Weights of a small GPT-style language model, trained from scratch on English Wikipedia.
Size: 13 layers, width 64, 1.99M parameters.
Architecture: LayerNorm before each block, rotary positions, biases on query, key and value, untied embeddings, normalized queries and keys, some layers without attention, local attention windows, gated attention, value embeddings, an embedding shortcut, learned residual scales, skips across layers, capped logits.
Training: a variant of Adam for these matrices, 10192 steps.
Each number is 128 + 32 x the weight over its row's rms, rounded and kept within 0 to 255. Layers, rows and columns count from 0. The size above them is the row's rms in percent of the matrix's.

# layer 2 MLP down (transposed), 192x64, rms 0.141, rows 132-166, columns 0-63
size [ 95 106 105 102  91 111  94  98  92 107 101  93 102 100  99 103  94 103  98 108 104  92  95 117 105 105 111  90 125  98  97 107  83  96 101]
[[117 140  41 132 104 131 141  91 126 112 135 118  69 165 164 127 148 113 135 157  80 157  96 105 158 181 112 138 137 180 115  89 101 152 141 145  46 152 193 134 123 139 168  71  99 154 117 146  83  91 168 143 159 131 108  81 121 128 158 164 116 138 176 108]
 [171 125  88 135 102 131 172 111 187  93 142 137  51 158 123 146 116 151 102 160 129 153 163 111  84 131 131 139 120  45 118 124 103  86 136 138 114 167 119  91 162 203 151 147  98 129 129 115 100 164 184  91 210 110 132 145  89  85 110 128 159 136 128 145]
 [ 95  94 137  84 101 168 142 120 130 144  90 153  83 106 155 116  98  66 151 153  95  99 124 153 156 164  76 137 102 132 151 148 143 144 142 153 149 171 111 131 136 126 141  84 119  62  75 148 169  86 148 102 105 143 115 162 153 156 226 132  56 115 148 159]
 [163 107 151 110  84 110 124 134 106 169 145 174 113 168 126 141 130 122  85 163  82 187 113 102 105 126 134 131 120 135  82 136 157 131 113 203 127 142 161 102 122 203 157 141 156  91 112 159 160 104  95 137  64 178 111 149  82  68 122 130 144  90 183  81]
 [ 71  89  97 160 113 133 129  90 152  87 176 117  98 164 139 139 141 213  73 167 140 145  61 153  61 138 153  86 132 127  99 115 105 167 103 206 138 160 120  87 138 143 127 111 117 180 149 113 135 118 110 124 138 115 116 171 100 159 121 166 161 117 158 100]
 [194 126 120  83 117 108 133 182 117 107  62 125  73 128 160 106 154 134 130 114  93 164 139 132 100 125 146 120 113  94  70 197  91 120 156 152 100 122 176 172 145 153 154 115 150 155 143 160 114 105 181 119 100 149 132  85 137 145 174  78  81  71 151 174]
 [156 155 130 129  95 118 154 174 137 139 109 160 157  85 127 144 136 178 149 150 113 134 129 167 135  63  88 100 162 122 132 178 133 110 122 182 115 155  81 112 121 101 150  86  68  72 168 191  86 120 128  94 107 103  83 132 137 174 107  76 198 126  89 127]
 [148  94 156  57 139 116 109 129 108 155 161 132 121 157 156  86 163 147 128 152  72 180  64 172 108  80 100  61  72 172 112  88 146 158 150 103 140 171 168 137 146 146 142 143 122 120  99 125 166 146 168 121  48 149 148 172 107 130 141 136 143 112  95 125]
 [149 164 119 151 135  98 101 156 141 150 172 139  81  87 107 109  72 128  88 167 100 127 146  64 112 132 138 163 140 125 137 111  97 104 133 164 149 139 135 101  77  78 134 114 135 142 142  79 191 153  38 115 161 146 137 162 212 116  68 144 110 140 114 119]
 [102  91 111 161 120 146 155 136 187 149  64  92 133 111 119 107  94 165 120 156 194 149  60  67  99  52 148 149 163 111 211 147 134 171 111 136 106 141 105 117 109 123 118 118  97 113 137  96  97 159 115 122 135 141 102  97 132 125 178 197 143 136 139 133]
 [177 168 104 177 114  96 132 123 153 111 143  87  90 147  84 133  97 115 122 156 127 149 111 122 151 122 142 164 151 154 169 154 188  79 127 162 147 103  85 143 167 161  41 133 175 104 123 103 138 121  83 137 195  93 139 148 118  77  88 105 128 144 104  62]
 [135 168 128 109 148 143 114 151 107 126 121 110 150  76  44 125 142 153 143 101 202  95  97 101  95 127 170 124 130 103 111 105  75 191 144  41  96 143 152 158 114 112 132 171  50 139 148 146 168 167 105 160 104 121 133 171  85 156 128 145 128 135 110 124]
 [101 129 126 132 164 187 145 138 165 131 176 161 133  93 103 102 136 149  99 158 112 165  75  87 142 140 115 122 102 139  89 152 130 124 162 150 157  99 164 151  90 134 168 119 124 186  84 129  93 157 109  90  75 140 142 135 158  79 147 134  50  35  94 132]
 [139 122 119 118  93 151  84  84 116 116 115 121 116 105 119  97 109 119 118 155 151 160 122 116 134 112 127 116 179  89  84 135  58 201  73 138 113 188 137 140 145 155 149  98 204 181 102 118  80 182 123 119 154 183 157  94  86 139 136 200 135 139 119 121]
 [ 89  83 116 136 135 141 152 122 145  97 168 165 144  94  79 177 169 119  84 193 131 181 175 110  97 130 159 116 152 106 152 124  87 122 110  99 184 132 137  78 125 160 118 150  99 128  86 142 147 129  87 139 113 183 120  87 175 117 107  56 136 151 155  63]
 [142 145 164 157 150 150 111 198 130  92  47 146 124  79 163 103  59 118 143  85  60  65 159 126 153 124 111 105 119 114 122 192  94 163 121 170 132 153  97 165 153 160 185 155 108 113 128 141 122 142 153 117 104 168 135 155 136 106 149 151  82 105 120 118]
 [139 157 137 146 103 139 126 114 132 102  52 112 139 140 132 113 104  90 113  27 155 126 163 116 173 115  80 180 168 167 105 116 136 123 150  98  67 154 181 160 134 134 116 124 136 121 141 132 130 110 192  78 140 165 129 150 120 147  73 109  68 171 155 164]
 [154 179 134 170 151  69 142 110 158 112 107 127 172 106 144  52 104 124 123 153 157 139 136 136 108  78 117 117 166 141 109 126 160  99  91 128  79 103  77 191  87  93 145 159  97 149 127 170  77 115 124 119  90 155 101 136 167 142 127 138 161  67 145 203]
 [120 140  96 140 138 185 124  88 122 122 125 179 171 131 113  90 165 115 159 153 113 143 103 143  46 122 123 187 113  98 107 149 145 153 141 136  92 191 169  87 114 113 179 127  94  96  88 186  97  52 139 140 145 143  60 122 153 157 130 145  90 151 149 133]
 [143  56 116 188  91  74 117 173 118 138 103 235 177 121  91 134 145 137 149 128 142 124 121  99 167 104 121 116 121  93 201 110 106  95 119 131 155 119 136 113 127  94 111 123  98  98 118 118 149 178  90 111 111 130 150 165 154 145 125  65 195 143 136 127]
 [175 149  96 121 117 124 126 140 156 108 188 102  98 177  97 185  63 139 155 110 171 144 134 116 138 130 136 137 170 135 142 152 155  48 115 105  99 130 104  98 131 133  91 144 135  91 151  79 160 150  40 126 166  60  95 121 124 124  83 175 130 160 144 139]
 [127 141 104 158 123 134 106 197 129  87  11 130 155 178 156 105 135 153 111  57 122 181 139 104 107 146 141 160  74 117  87 122  73  86 120  89 100 142 107 124 116 162 108 130 169 156 116 112 171 140 109 153 148 142 108 155 177 153 130 144 110  92 144 148]
 [140 146 134 149 122 130 173 116 133  91 165 137  24 132  91 100  89 152 184 174 123 202 104 138  76 143 111 117 122 182 131 104 143 117 176 132 121 134 147  45 130 144 124 166 150 134 128 114 162 107 162 101 115 110 105 109 104 125 184 170 160 115 135  81]
 [173 126 173  96 127  88 133 152  92 192 149  82 109 122  86 155 142  81 171 111 167 116 159 105 109 152  90 105 155 134  91 182 152 117  94 201 149 147 113 117 150 123  96  92 159  80 138  72 180 144  79 136 148 129 141 141 116  66 119 116 133 140  68 139]
 [154 139 117 140 134 138 126  86 122 177 154 138  88 112 154 148 139 144  26 168 140 171 123 184  98  87 165 106 151 130 131 139 106  97 152 172  58  88 137 129  82  80 194 100 110 167 131 137 117 129 180 158 146  95 103 128 103  99 107 103 134 183 136 147]
 [193 154 124  72 117 131 139 106  92 159 166  57 142 113 161  97 151 182 148 131 140 119 166 169  93 105 105  88  85 118 130 160 159 158  74 142 140 149 127 116 100 115 132 135 103 126 119 162  99  83 220 155 120 106 166  89 168 146 104 136 101  74 110 153]
 [168  76 118 100 109 141  98 169  75  67  89  86 127 143  89 149  86 123 115 112 145 101  86 148  80 142  98 146 127 128 167 166 118 161 135 141 133 128 158  92 146 108 150 182 143 152 135  85 143 154 168 155 176 121 132 110 169 130 190  57 129  92 118 196]
 [209 116  93 113  87 127 142  95 119 110 116 137 124 153 122  79  84 119 176 174 149  96 124 155 136 110 150 168 109  68 186  97 195 154  89 155  98 150 125 169 127 139 151  96 141 130  64 145  72 118 140  80  90 137 140 169 134 119 157 124 106 190 142 120]
 [139  92 174 160 136  93 125 141  98 159  99 133  71 115  64 128 125 142 133 132  96  95 163 109 188 185 106 101 132 142 138 140 129 103  64 182 107  90 199 120 146  74 155  99 155 153 142 126 113 172  91 125  88 168 119 127 165 103 131 124 167  77 162 169]
 [143 151  49 132 112 124 161  64 123  76 187 119 148 134 143 105  97 143  98 152 105 160 177 132 157 115 160 102 124 157 176 109  88 131 169 181  94 126 157  93  53 180 139 117 157 151 156 125  66 105 109 142 112 127 113 195  93 145 116 126 104 121 137 144]
 [141 154 198 170 114 130 133 174 102  93  92 177 166 110  95 159  88 104  94 115 126  77 143 131 163 153 174 166 134 131 151 177 175  98 100  80 173 124 123 132 124 102 137 100  38 129  87 102 167 167  98 123 121 108  75 143 151 152 128 119  96 103  99 143]
 [134 114 148  86  52 123 162 103 105 139 150 159  70 131 108 131 102 187 103 131  94 121 153 132 139 129 143 129 179 143 178  60  63 146 141 147 115 115 189 111 128 154 140 123 104 141 134 197  64 110 147 151 139 151  42 109  83 139 143 109 122 146 147 135]
 [197 174  92  96 142 117 171  93 107 101 152 136  91 101 146 156  56 177 121 119 184 169 152 113 147 124 145 125 143  84  92 126 139 110  91 166 148 194 159 105 114 100 112 106 165 153 109  70 105 118 117 147 133 109 101 119 130 129  99 139 193  99  57 112]
 [112 142 101 133 153 112 146 149  92 139 154 155 144 132  57  68 134  95 103 139  83 151 125  92 158 119 138 124 101 122 120 153  82 105 106 140 112 132 191 141 170  79 108 153 135 114 101  89 120 196 115 130 158 121 228 176 189  78  98 146 155 108 129 154]
 [144  94 149 109 117 132 191  33 116 159 155 122  86 174 125 112 124 148  84 120 138 143 144  83  78 136 116 107 168 136 134  77 105 176 175 140  90 126 152 142 191 123 188 122  87 143 163 135  78 118 146 101  97 102 134 112 109 172 140 125  64 124 141 162]]
# layer 2 MLP gate, 192x64, rms 0.156, rows 133-167, columns 0-63
size [ 99 103 100  95 103  90  85  93 107 103  96 104  96 104 100  97 101 104 107 103  93 105 103 102 103 110  93 116 101  96  98  85  97 106  98]
[[123 141 107 115  56 134 106 149 146  94 147 110  72 190 121 135 170 157 115 164 130 102 167 118 124 189 150 130 140 142  83  89 141 144 172 158 167 121  72 120 148 177 137 118 154 100 128 134  27 107 145 125 125 150 101 105 102 111  69 111 129 183 156 163]
 [ 98 109 112  96 131 133 169 106 130 131 144 135 159 135 167 134 202  61  72 204 132 135 110 131 171 112 126 110  89 127 180  67 148 116 115 163 128 103 101 164 198 161 107 144 110 152 108 158 142 118 101 148 107 114 161 146 128 107 162 180 100 164 192 102]
 [178  78 180 104  55 118  56 123 139 117 159  67 120 118 136 180 171  86 159 191 105  98 176 111 171 148 150  86 105 153  94 164 136  89 100  98 166 100 164  81 108 165 131 159 135 135 135 113 104 101 151 146 128 138 140 144 120 109 135 149 112 167 108 111]
 [130  91 151  76 110 129 124 151  92 113 162 114 150 202 157 106 119 138  76 170 125 105 111 132  83 107 107 120 177  82  94 173 105 159  85 160 143 162  85  78  77 119 152 135 172 113 135 162 135 148 122 116 159  67  74 152 173 108 119 168 159 113 169 160]
 [ 89 142 104 187  87 123 127 188 130  97 133  91 124  73  72 119 129 105 125 121 128 132 186  73 133 143 161 127 151 150  80 126 169 127 130 128 133 190 165  74 161 154 135 202 113 113 132 124 142 144  68  80 136 161 116 143 178 156 174 121  88  98 120 159]
 [121 150 108 128 129 142  81 130 121 108 169 133 104 121  74 158 107  83 139 147 152 150 157  28 119 115 173 147 190 112 130  79  94 112 164 114 129 138 119 137  70 174  41 123 163 142 117 125 126 165 110  94 106 122 126 114 125 117 167 212 124 155 155 135]
 [149 120 170 110 130 150 155 151 118 102 115 159 104 138 190  91 124 168 164 120 132  89 108  75  90 141  96 132 118 194 165 120  98 130 137  88 163 125 102  98 109 182 116  99 156 139 128 120  74 141 211  94  83  94 103 131  92 107  68 115  69 105  97 159]
 [129  86  84  64  97 123  61 190 182  92 166 135  88  75 130 155 112 115  70 154 124 128 114 159 114 145 107 140 127 119  84 139  67  86 133 184 153 186 158  97 124 131 122 112 127 137 112 110  94 166 100 110 124 180 129 184 151  95  90 118 144 133 143 140]
 [120  49 113  60 138 150 102 153 144  94 148 127 133 135  66 189 163 143 141  59  93 115  99 157 120 129 171 144  90 121 111 130 116 132  77 137 201 172 138 143 161 114  82 103 166 105 119 116 131 175 148 135 108 152 152 161 148 154 100  82 120 101 148  80]
 [ 81 146 103 164  55 122 102 105 161 108  96 158 144 156 139 123 118  68 134 119  74  91 110  68 161 156 180 120 162 102  92  61 117 126 157  95 185 143 110 155 145 154 144 150 157 145 157 167 129  68 124 124 100 150 137 131 102 205 157 118 149 148 141 117]
 [131 101 160  87 103  88  56 101 139 140 108 112 147 149 137  91 156  89 178 154 153 145 114 152 117  58 112  99  95  93 167 143 161 187 128 133 137  86 153 179 108 137 130 130 110 182 109 137 118 142 127 171  93 165 126 110  83  55 133 178 157 176 140 167]
 [ 86 204  76 148 161 109  64 163 146 136 180 143 125 133  85 114 132  87 137 152 152 103 160 120 112 153  78 190 106 164 101 151  84 155 130  97 143  81 106 114 104 172 107 112 114 122 158 146 113 147 119 150 108 165 177 156 105 100 158  54  86 133 131  98]
 [153 106 111 105 102 165 111  92 161 151 130  98 146 140 163 104 121  85  84 137 189 125 185 186 130  91 112 157 132  74  96 176  91 221 105 107 147 142 117 133  76 124 112  86 129 192 144  92 115 128 145 103 112 124 127 112 151 163 167 161 162 100 125 171]
 [143  68 196 149  73 103 131 105 103  76 110 113 101 155  84 111 113 147  74 138 106 120  64 176  61 135 151 108 138 135 110 145 148 162 132 117 125 152 119 189 109  73 176 121 131 142 145 153 131 119 195 164 129 103 134  77 166 174 127 124 162 141  99 154]
 [ 78 121  93  87 127 147 169  89 116 153 154 125 118 131  97 171 165 155 127 176 150 190 173 108  93 109 118 140 116 172 162  48 134 111 174  85 180 151 117 150 117 163 134 160 149 109 139 147 183 141 120  96 143  76  66  99 130 131 100 156  89 160 152 162]
 [ 82 127 146  93 188 116 126 162 138 136 149 147 163 103 143 128 123 161  70 120 189 165 115  95 143 147 121 157 102 116 141  87 107 109 168  79 100 109 137  86 167 111  88 128  64 215 139 117 172 159 119 128 107 162 127  57 155 115 111 101 141  85 167 153]
 [ 89 172 114  98 159 169 112  94 117 146  97 160 100 121 118 129 105 105 156  91 102 120 171  75 133 122 171 124 229  82 104  88  80 147 150 137 102 145 151 160 170  68 128 145 114 187 158 123 115 106 154  81  98 138 100 138 118 113 146  89 158 150 163  78]
 [121 135 134  48 127 145  85 107  96 105 112  76 127  76  79 138 131 104  76 160  89  93 150 155  92 152 142  86  89 126 116 142 139 191 194 171 175 123 123 139  78 149 147  98 157 162  83 139  70 144 163 140 122 123 108  97 156 128 131 149  92 177 147 125]
 [137  83  71  81 104 146 114 124 122  99 156 139 105 130 155 126 165 166  79 177 174 120 202 137 144  89 123 113 154 127 140  80  83 157 122 159 108 147 198 113 166 152 140 105  93 158 181 115 130  49 146 145 107 157  88  97 106 154 109 111 140 161  98 161]
 [ 73 179 140 169 128 168  80 119 155 135  82 116 201 120  98  75 145  87 122 175 140  60 107 100 134 128 166 114 162  99  61 131 111 170 125 131 121 121 104 188 125 146 161 190 100  96 134 143 158 110  89 107 127 107 151  90 119 150 146 138 132 102  77 128]
 [ 91  92 107 127  58 137 145  84 155 171 124 111 166 109 115 169 146 120 129 132 140 124 131 144 130 124 165 150 120  83 100 134 113 137 112 133 100 121 194 198  75 100 107 211 136 166 153  81 164 120 160 105 170 126 106 169 125 194  69 152 144 101 110  98]
 [130 104 143 103  66 141  80 137 147  97 128 135 133 164  86 145 134 125  89 106 103 174 141  96 138 150 133 188  81 157  66  74 146 123 139 155  76 162 167  87 193 163 160 102 156 126 133 162 100 151 108 130 117 161  95 143 129  86 152 151 196 166 154  87]
 [132 118 153  77  88  95 121 122 128  94 150  65  77 126 144 111 203  91 120 108 104 147 117 129  57 108  79 168 171 108 153 104 102 156 163 177 123  96 173 124 158 114 169  97 133 175 138  99 118  93 188 167 143 129 125 164 113  78 144 132 113 165 138 163]
 [121  88 133 108 137 121 156 182  69  93 113 102 142 164 101 120  45 125 159 110 119  92 189 130 120 137 123 191 158  64 117 159  56 149 144 139 185 165 128 128 121 106 136 122 160 196  89 155 135 159  90 141 109 125  72 167 130 149 118 138 144 108 131 115]
 [ 95  98 113 176  82  64 154 115 162  78  83 171  80 163 141 113  99  74 174 145 100 122  73  85 136 106 163 165 166 155  89 128 166 122 117 122  95 146 123 162 173 141 169 149  88 123 110 127 132 153 133 105  86 141  87 136  98 145 155 131 114 102 195 159]
 [135 143  69 117 122 156 129 121 161 128 145  46 120  82 119 122 166 197 126 114  95  84 144  99  76 113 171  59 145 150 141 125 112 167 145 145 136 139 198  95 142 188 120  82 154  99 104 109 128  79 123 145 128 136 153 155 169 122 191 154 163 108 124 145]
 [124  71  69 120 134 133 146 118 134 160 162 117 133 167  99 108 108  90 138 151 160 115 170 128 152 148 145 109  98  83 165  96  96 150 108 147 132 113 116 107 101  92 148 119 133 151  54 139  94  83 182 158  82 193 158 178 123 110 181 104 122 213 150  99]
 [129 150  82 130 121 146 113 134 132 112  99 102 102 155  90 119 105 162  77 119 116 113  84 139  58  99 109 100 125 137 111 120 121 157 180 166 115 121 108 123 118 137 156 101 113 140 178 142  72 104 158 145 134 138  75 153  71 123 121 202  76 215 186  81]
 [125 173 101  92 115 167  85  97 134 163 153  96 104 146 173 140 142 122 137 140 179  96  94 153 133  78  92 106 189 102 132 102 110 133 203 178 113 121 126 109 159 197 151 110 125 183  63 120 169 105 131 139 175 137 112 114  77 120 108 159 134 150  74 140]
 [169 130 127 165 154 115 157  80 196 190 163  78  88  94  69 130 132  99 153 126 146  44 102 169 120  92 139 148 155 138 113 162 140 125 134 132 107 127 131 134 109 164 205  67 105 148 133 142 133 132 133 131 131 119 126  98  72 104  71 156 131 110 145 173]
 [134 152  86 183 110 162  95  96 111 167 131  74 134 176 134 124 143 152  89 118 169 119 186  99 104 149 148  69 145 167 148 123 104 151  51 123 140 101 139 145  93 135 103 144 150 115 122  87 123 140 136  63 177 132 186 134 157  62 152  80  88 102 151 133]
 [ 62 133 159 141 169 170  97 119 150 116 135 113 111 109  89 139 154 152 107 182 122 145 150 185 137 111 165  74 130  81 146 168 110 140  89 128  77 194 176 129 161 134 171 118 112 182  83 115 110  92 108  78 153 110  90  85 191  84 144 129 127 117 143 129]
 [ 74 114 136 109 138 154 106 125 132  98 179 118  97 139  51 134 116 182 111 122 167 132 116 130 144 152 140 129  92 137  95 106 107 145 124 122 102 146 209  45 163 133  81 111 137 107 168 161 132 135 145 133 110 201 176 142 170  55 161 100 142 128 158 140]
 [142 127 129 118 115 104 189 139  93 117 119  89 145 194  99 179 145 139 160 169 118 162 171 135  97 160 122  75 146 142  95 120 119 124 129 117 123 126 100 111 130  54 148 166 129 118 124 132  50  61 140 114  85 122 165 109 148 171 210 191 122 143 134 105]
 [ 93 122 111 173 129 213 131 128 101 169 141 132 112 141 197 149  93 101 119 180  96 155 141 123 203 118 158 121 165 105 158 148 162  91 176 134  86  89 149 129 128  92 110 141 128 134  37 135 162 123 123  90 113 110  94 122  97 147 132 177 122 154 127  81]]
# layer 2 MLP up, 192x64, rms 0.155, rows 133-167, columns 0-63
size [103 109  98  93 115  91  97  90 104 101  94  99 103  99  97  95  97  99 103 101  91  91 121 105 103 110  90 120  96  95 110  85  97 110 100]
[[162 110  74 132 133 151  61 194 189 109 165 122 124 157  60 126  89 181 142 125 148 147 146 166  95 155 144 125  60 110 123 131 121  58  99 101 146 148 131  90  63  92 135  89 118 135  82 151 154 127 135 148 138 124 144 118 170 131 127  82 116  96 163 133]
 [169 155  89 164  82 174 155  86 123 138 147  90  78 142 166 118 102 115 111  83 141  71 130  96  81 115 129 154 159 152 125 148 121 179 225 116 139 148 115 158  74 134 178  91 118 150 123 102 107 137 197 114 123  92 112 157 112 123 111 100 133 144 138 186]
 [115 133  95 105 114 132 142 128 102 138  84  69 146 197 219 137 138 119 104  61 177 126 150 172 147 122 122 174 150 147 113 142 136 150 105 142 119  86 105 153 121 105 192 100 149 130 117 105 119 127 193 147 116 121  25 152 107 112 138 140  98 158 128 142]
 [136 166 108 148  99 145 128 131 155 156  87 104  99  94 121 134 139 151 174 124 124 124 149 120 130 129 132 166  60 125 151 117 134 133 177  98 118 111 179 171 209 131 136  59 118 137  86 100  90  78 165 143 106 156 186  97  91 149 128 109  88 171  52  91]
 [126  80 144 126 145 145 159 100 123  60 159 140 162 100 140 118 109 107 138 172 121 135 126 124 167 170 179  73 143  58 137 107  77 135 143 159  85 179 162 123 139 119 132 107 147 114  72 190 136  89 100 173 144 109 176 108 132 200 120  95  94 175 143 128]
 [115 119  87 172 145 117 114 145 135 109 120 102 190  85 170 138 146 182 112 135  86 166 127 173 118 135 130  93 128 133  94 132 137 196 118 105 125 149 152 139 131  36 144 134  50 153 136 106 144  87 169 146 118 108 101 173 169 158 146  72  94 114  99 183]
 [ 80 101 129  73 121 130 117 110  93 145 141 141 148  89 108 173 173  86  78 177  77 137  96 143 147 183 141 125 124 212  98 105 139 144  44 102  93 123  96 107 154  82 118 166 147 178 157 104 168 142 108 131 154 153 119 175 128 140  90 152 144 141 121 141]
 [ 83 146 135 106 121 125 153  65  76 113 109 161 146  85 108  85 171 178 116 125 146 177 144 127 178  79 113 120 171 121 100 153  66 170 122 168  67  84 129 111 127 177 142 125 113  95 126 145 135 156 167 159 115  74  84  89 121 133 152 126  85 123 117  70]
 [199 133 159 125 156 103 131 135  76  94 155 142 151 155 102 115 130  60 168 110  49 134 159 163 102 179  74  72  99 110 116 116 145 141  87  96 121  91 157  97 166 155 124 140 138 107 153 185 149 126 146 171 168 116 118 154 122  98 100  96 111 125 112 192]
 [115 131 161 105 154 152 147 114 138 147  98 197 192  57  93 122 104  86  94 111 106 165 111  69  96 130 119 126 174 112 152 125 125 140 148 106 100 121 121 153 116 117 149 126  95 131 140 180 206 106  83  89 113 114 178 144  91 157 189 134 140 113 147 197]
 [120  85 102 101 141 162  69 115  68 123 148 144 138 121 104  85  78 176 112 122 111 134 135 164 102 107 134  92 130 101 189 110  98 186 112 137 121 135 120 227 197 141  93 119 129 203 133 107 110 108 116 164 176 110 129  98 127  88 112 157 121 163 136 133]
 [111 137 127  64 138 110 127  97 108 130 205 133 165 155 150 133 196 157 161 136 159 164 147 136 131 189 127 150 116 159 135  74  80 123 105 125 109 101 150 102  98 123 142 101 116  90 105 125 135 106  96 169 200 138 128 170  48 148 108  71 103 133 153  81]
 [126 134 126 133 106  85 168 124 111  83 120 116  64  98 179 154 125 159 149 173 117 110  83 144 147 124  94  71 172 111 187  99 143 119 151 175  60 136 108  91 189 148 154 133 139 148 122 105 107  95 121  70 113 133  82 146  90 102 148 109  85 188 171 141]
 [162 126  64 129 108 205  98 138 148 118 153  69 140 159 133  54 149  90 129  67  98 153 135 182 110  88 154  89 138 103 148 143 172 100 134 146 170 125 105 147 200 142 156 122 143  87  94 114 122 154 158 122 122 116 121 131 109 163  76 157 165 122 100  85]
 [101 111 111 115 136 152 158  89 147 145 121  67 106 178 114 117 164 159  95  68 107 143 193  88 118  98  84 112  91 130 145 105 121 149 112 143  79 109 151 134  85 156 160  55 146 148  57 148  85 174 172 169 150 142 149 140  77 111 150 148 161 111 104 144]
 [139 118  82 145  81 126 116 123 115 134 106 144 160 144 114 118 126  87 164 128  78 115  99 120  96 167 132 114 146 123  71 175 105 164  92 192 135 200  91 134  66 162 168 159 143  49 154 128 119 139 105 149 119 125 182 150  95 122 194 171 154 120  90 124]
 [137 188 124 241 123 110  91 183 135 150 148 160 104 122 202 112  62 133 137 138 161 168  90 120 135 110 135 134  99 167 153 152 149 118  86 114 136 120 103  95 145 178 162 149 122  99  94 138 161 115 123 115 121 156 131 145 103 180 157  91  82  92 105 115]
 [ 99  84  94 194  97  97 111  89 187 101 148 191 124 128 195  86 163 127 137  96 173 101  79 120 152 127 112 148 181 134 144  89 153 107 131 122 141 122 113  99 158  90 161 163 121  56  72 156 142 121  83 129 142 143 134 142 110 116 148 132 154 141 181  86]
 [140 134 106  85 167 180 111 152 154  88 118  91  77 136 139 144 174 178 100 134 173 127 187  77 121 169 180 140  96 162 128  71  90  94 130 109 102 117 124  62 168 153 127 142 114  99 155  81 158  81 132 186 118 169 180  91 126 128 132 114 127 111 140 131]
 [128 134 136 163 107 114 108 117 155 167  90 110 180 137  90 105 188  85  63 168 109 136  65  79 138 122 139 172 116 157  83  79  85 158 190 130 173 147 101 174  78 135 142 134  81 157 164 108 118 117 126 107 106 137 151 111  88 113 168 174 107 148 116 155]
 [116 112 114 141  94 169 159  89 103 168 111  92 118 121 144 160 139  95 102 130  97 129 108 122 142 193 141 130 102 145  51 174 179 141 145 174 139  79 134 134  84  98 131 181 131  90  97  82  86 122 179 137 198 136 148 149 129 163 132 119 131  79 103  59]
 [141 152 163 156 143 123 156 144 111 164 127 117  78 114 150  88 118 160 177 154 129  75  61 157  86  93 115 114 131 130 215 163 115 126 124  80 141  73 132 107  83 110 146 108 127 155  60 116 129 120 207 130 179 111 154  93 113 182 121 125 114 111 162 136]
 [118 141 130 121  97  77 144  73 155 101 112  41 111 131 172 102 188 113 157  91 117 143 126 149  60  95 106 146 157 116  95 106  86 139  87 167 129  90 176 153 109  99 161  86 127 153 143  94 152 114 172 169 102 116 146 170 130 103 113 114 143 129  61 170]
 [117 149 151 135 132 168 135  72 191 179 162 129  91 118 187 119 193 111  90 128 114 135  73 159 126  78 121  82 106 150 111 100 135 121  84 114  61 137 129  98 139 183 116  97  92  98 161  82 144 102 186 107 154 115 162 116 137 110 135 119 119 192 103 145]
 [146 154 160  57  97  96 149  99  66 144 112 102 173  62 160 134 153 125 124 150 111 129 170 213 138 109  71  80 142 114 210 103 119 125  94 178 108 129  86  55 110 125 118 130 147 145 134 137  84 126 137 137 116 119 131 121 165 148 105 120 142 145 105 148]
 [ 81 111 109 127 109 131 138 124 147 202 180 118 144  79  67 146 178 109 104 140 106 100 154 114 129 125 153  68 120  75 103  96  72 142 178 162 189 110  83  86 129 179 143 126 136 159 131 141 101 124 145 142 110 174 113 114 174 144 112 150 187 115  96  92]
 [183 149 124 117  80 132  98 148  99 134 109  95  83 129 184 160 147 186  84 155  84 122 124 120 104 157 128 178 191 149 108  80 108 127 150 139 151 182 141 116 118 117 172  78  71 111 147  47 115 125 114 101 168  93 106  83 113 148  93 118 133 111 120 170]
 [147 169 147 163 158 209 131 132 156 112 103  37 125 166  72 148 171 142 140 100 114 153 152  94 127  66 141 107  75 118  91 100 107 125 149 119 144 119 124 126 162 142 102 135 171 141 177 111 126 111 130 137 103 187 117 128  61 133 127 196 150 148 119  87]
 [ 92  59 136 120 201 143 149 177 145 106 140 148 122  92 103 106 114 143 135 155 147 104 186 156 108 173  78 110 107  88 104 220 168 136  88  74 103 142 116 117 121 132 121 157 152 113 130  93  81 159 138  96 137 110 152 106 209 132 153 147 150 135 140 115]
 [154  84 108 138 191 115 128  83 167 155 150  63  66  62 128 144 105 130 167 153 165  80 113 141 122 157 134 112 160  88 152 136 161 137 173 109 124 102 104 155 109 162 143  99 109 124 126 165 162 160 131 151 126 136 155 104  58 120  56 126 101  69 161 131]
 [126 101 182 149 111  76 137 155 121 110 113 173 130 124  51 124 102 131 160 158  92 151  57 122 157 148 144 163  95 125 100 105 163  99 147 129 104 170  85 141 183 143 126 104  84 111 106 164 127 114 126 177  95 158 108 134 122 184  44 172 161 133  94 141]
 [153  74 131  99  70 101 104  77 158 140 130 136 125 125 130 164 145 179 118  84 140 128 102 139 129 144 136 205  98 225  67 122 114 103 153 113 118 149 134  97  67 128  96 117  82 139 102 127 116 116 110 115 140 180 112 160 144 112 179 148 138 197 157 138]
 [135 135 110  58 134 159  94 109 163  81 145 132 125  96 195  90 111 166 137 160 128 126 139 147 143 128  73 144 121 166 125 134 145 117 156 151 136 129 117  88  81 185 157  84 145 100  88 149 121  68 155 127 110 135 126  59  93 124 191 109  89 204 107  95]
 [145 110 133 143 122 143  75 112 154 115 143 137 127  81 157  55  78 113 107 118 111 104  99 118 155 107 129 171 103  69 160 150 172 141 137 154 108 149 167 140 138 206 100  88 145 162 123 108 217 176 126 146 177 136  94 147 123  82  84 106 115 110 121 180]
 [ 99 145 137 131 195 225 112 152 113 115 118  68 121  91 134 129 101 137 121 210 110 160 110 110 146  75 161 119 157 103 148 152 159 100 168 106 122 120 143 137 100 117 126 157  78 130  62 137 137  97 130 104 164  93 103 114 103 163 143 166  83 145 112  67]]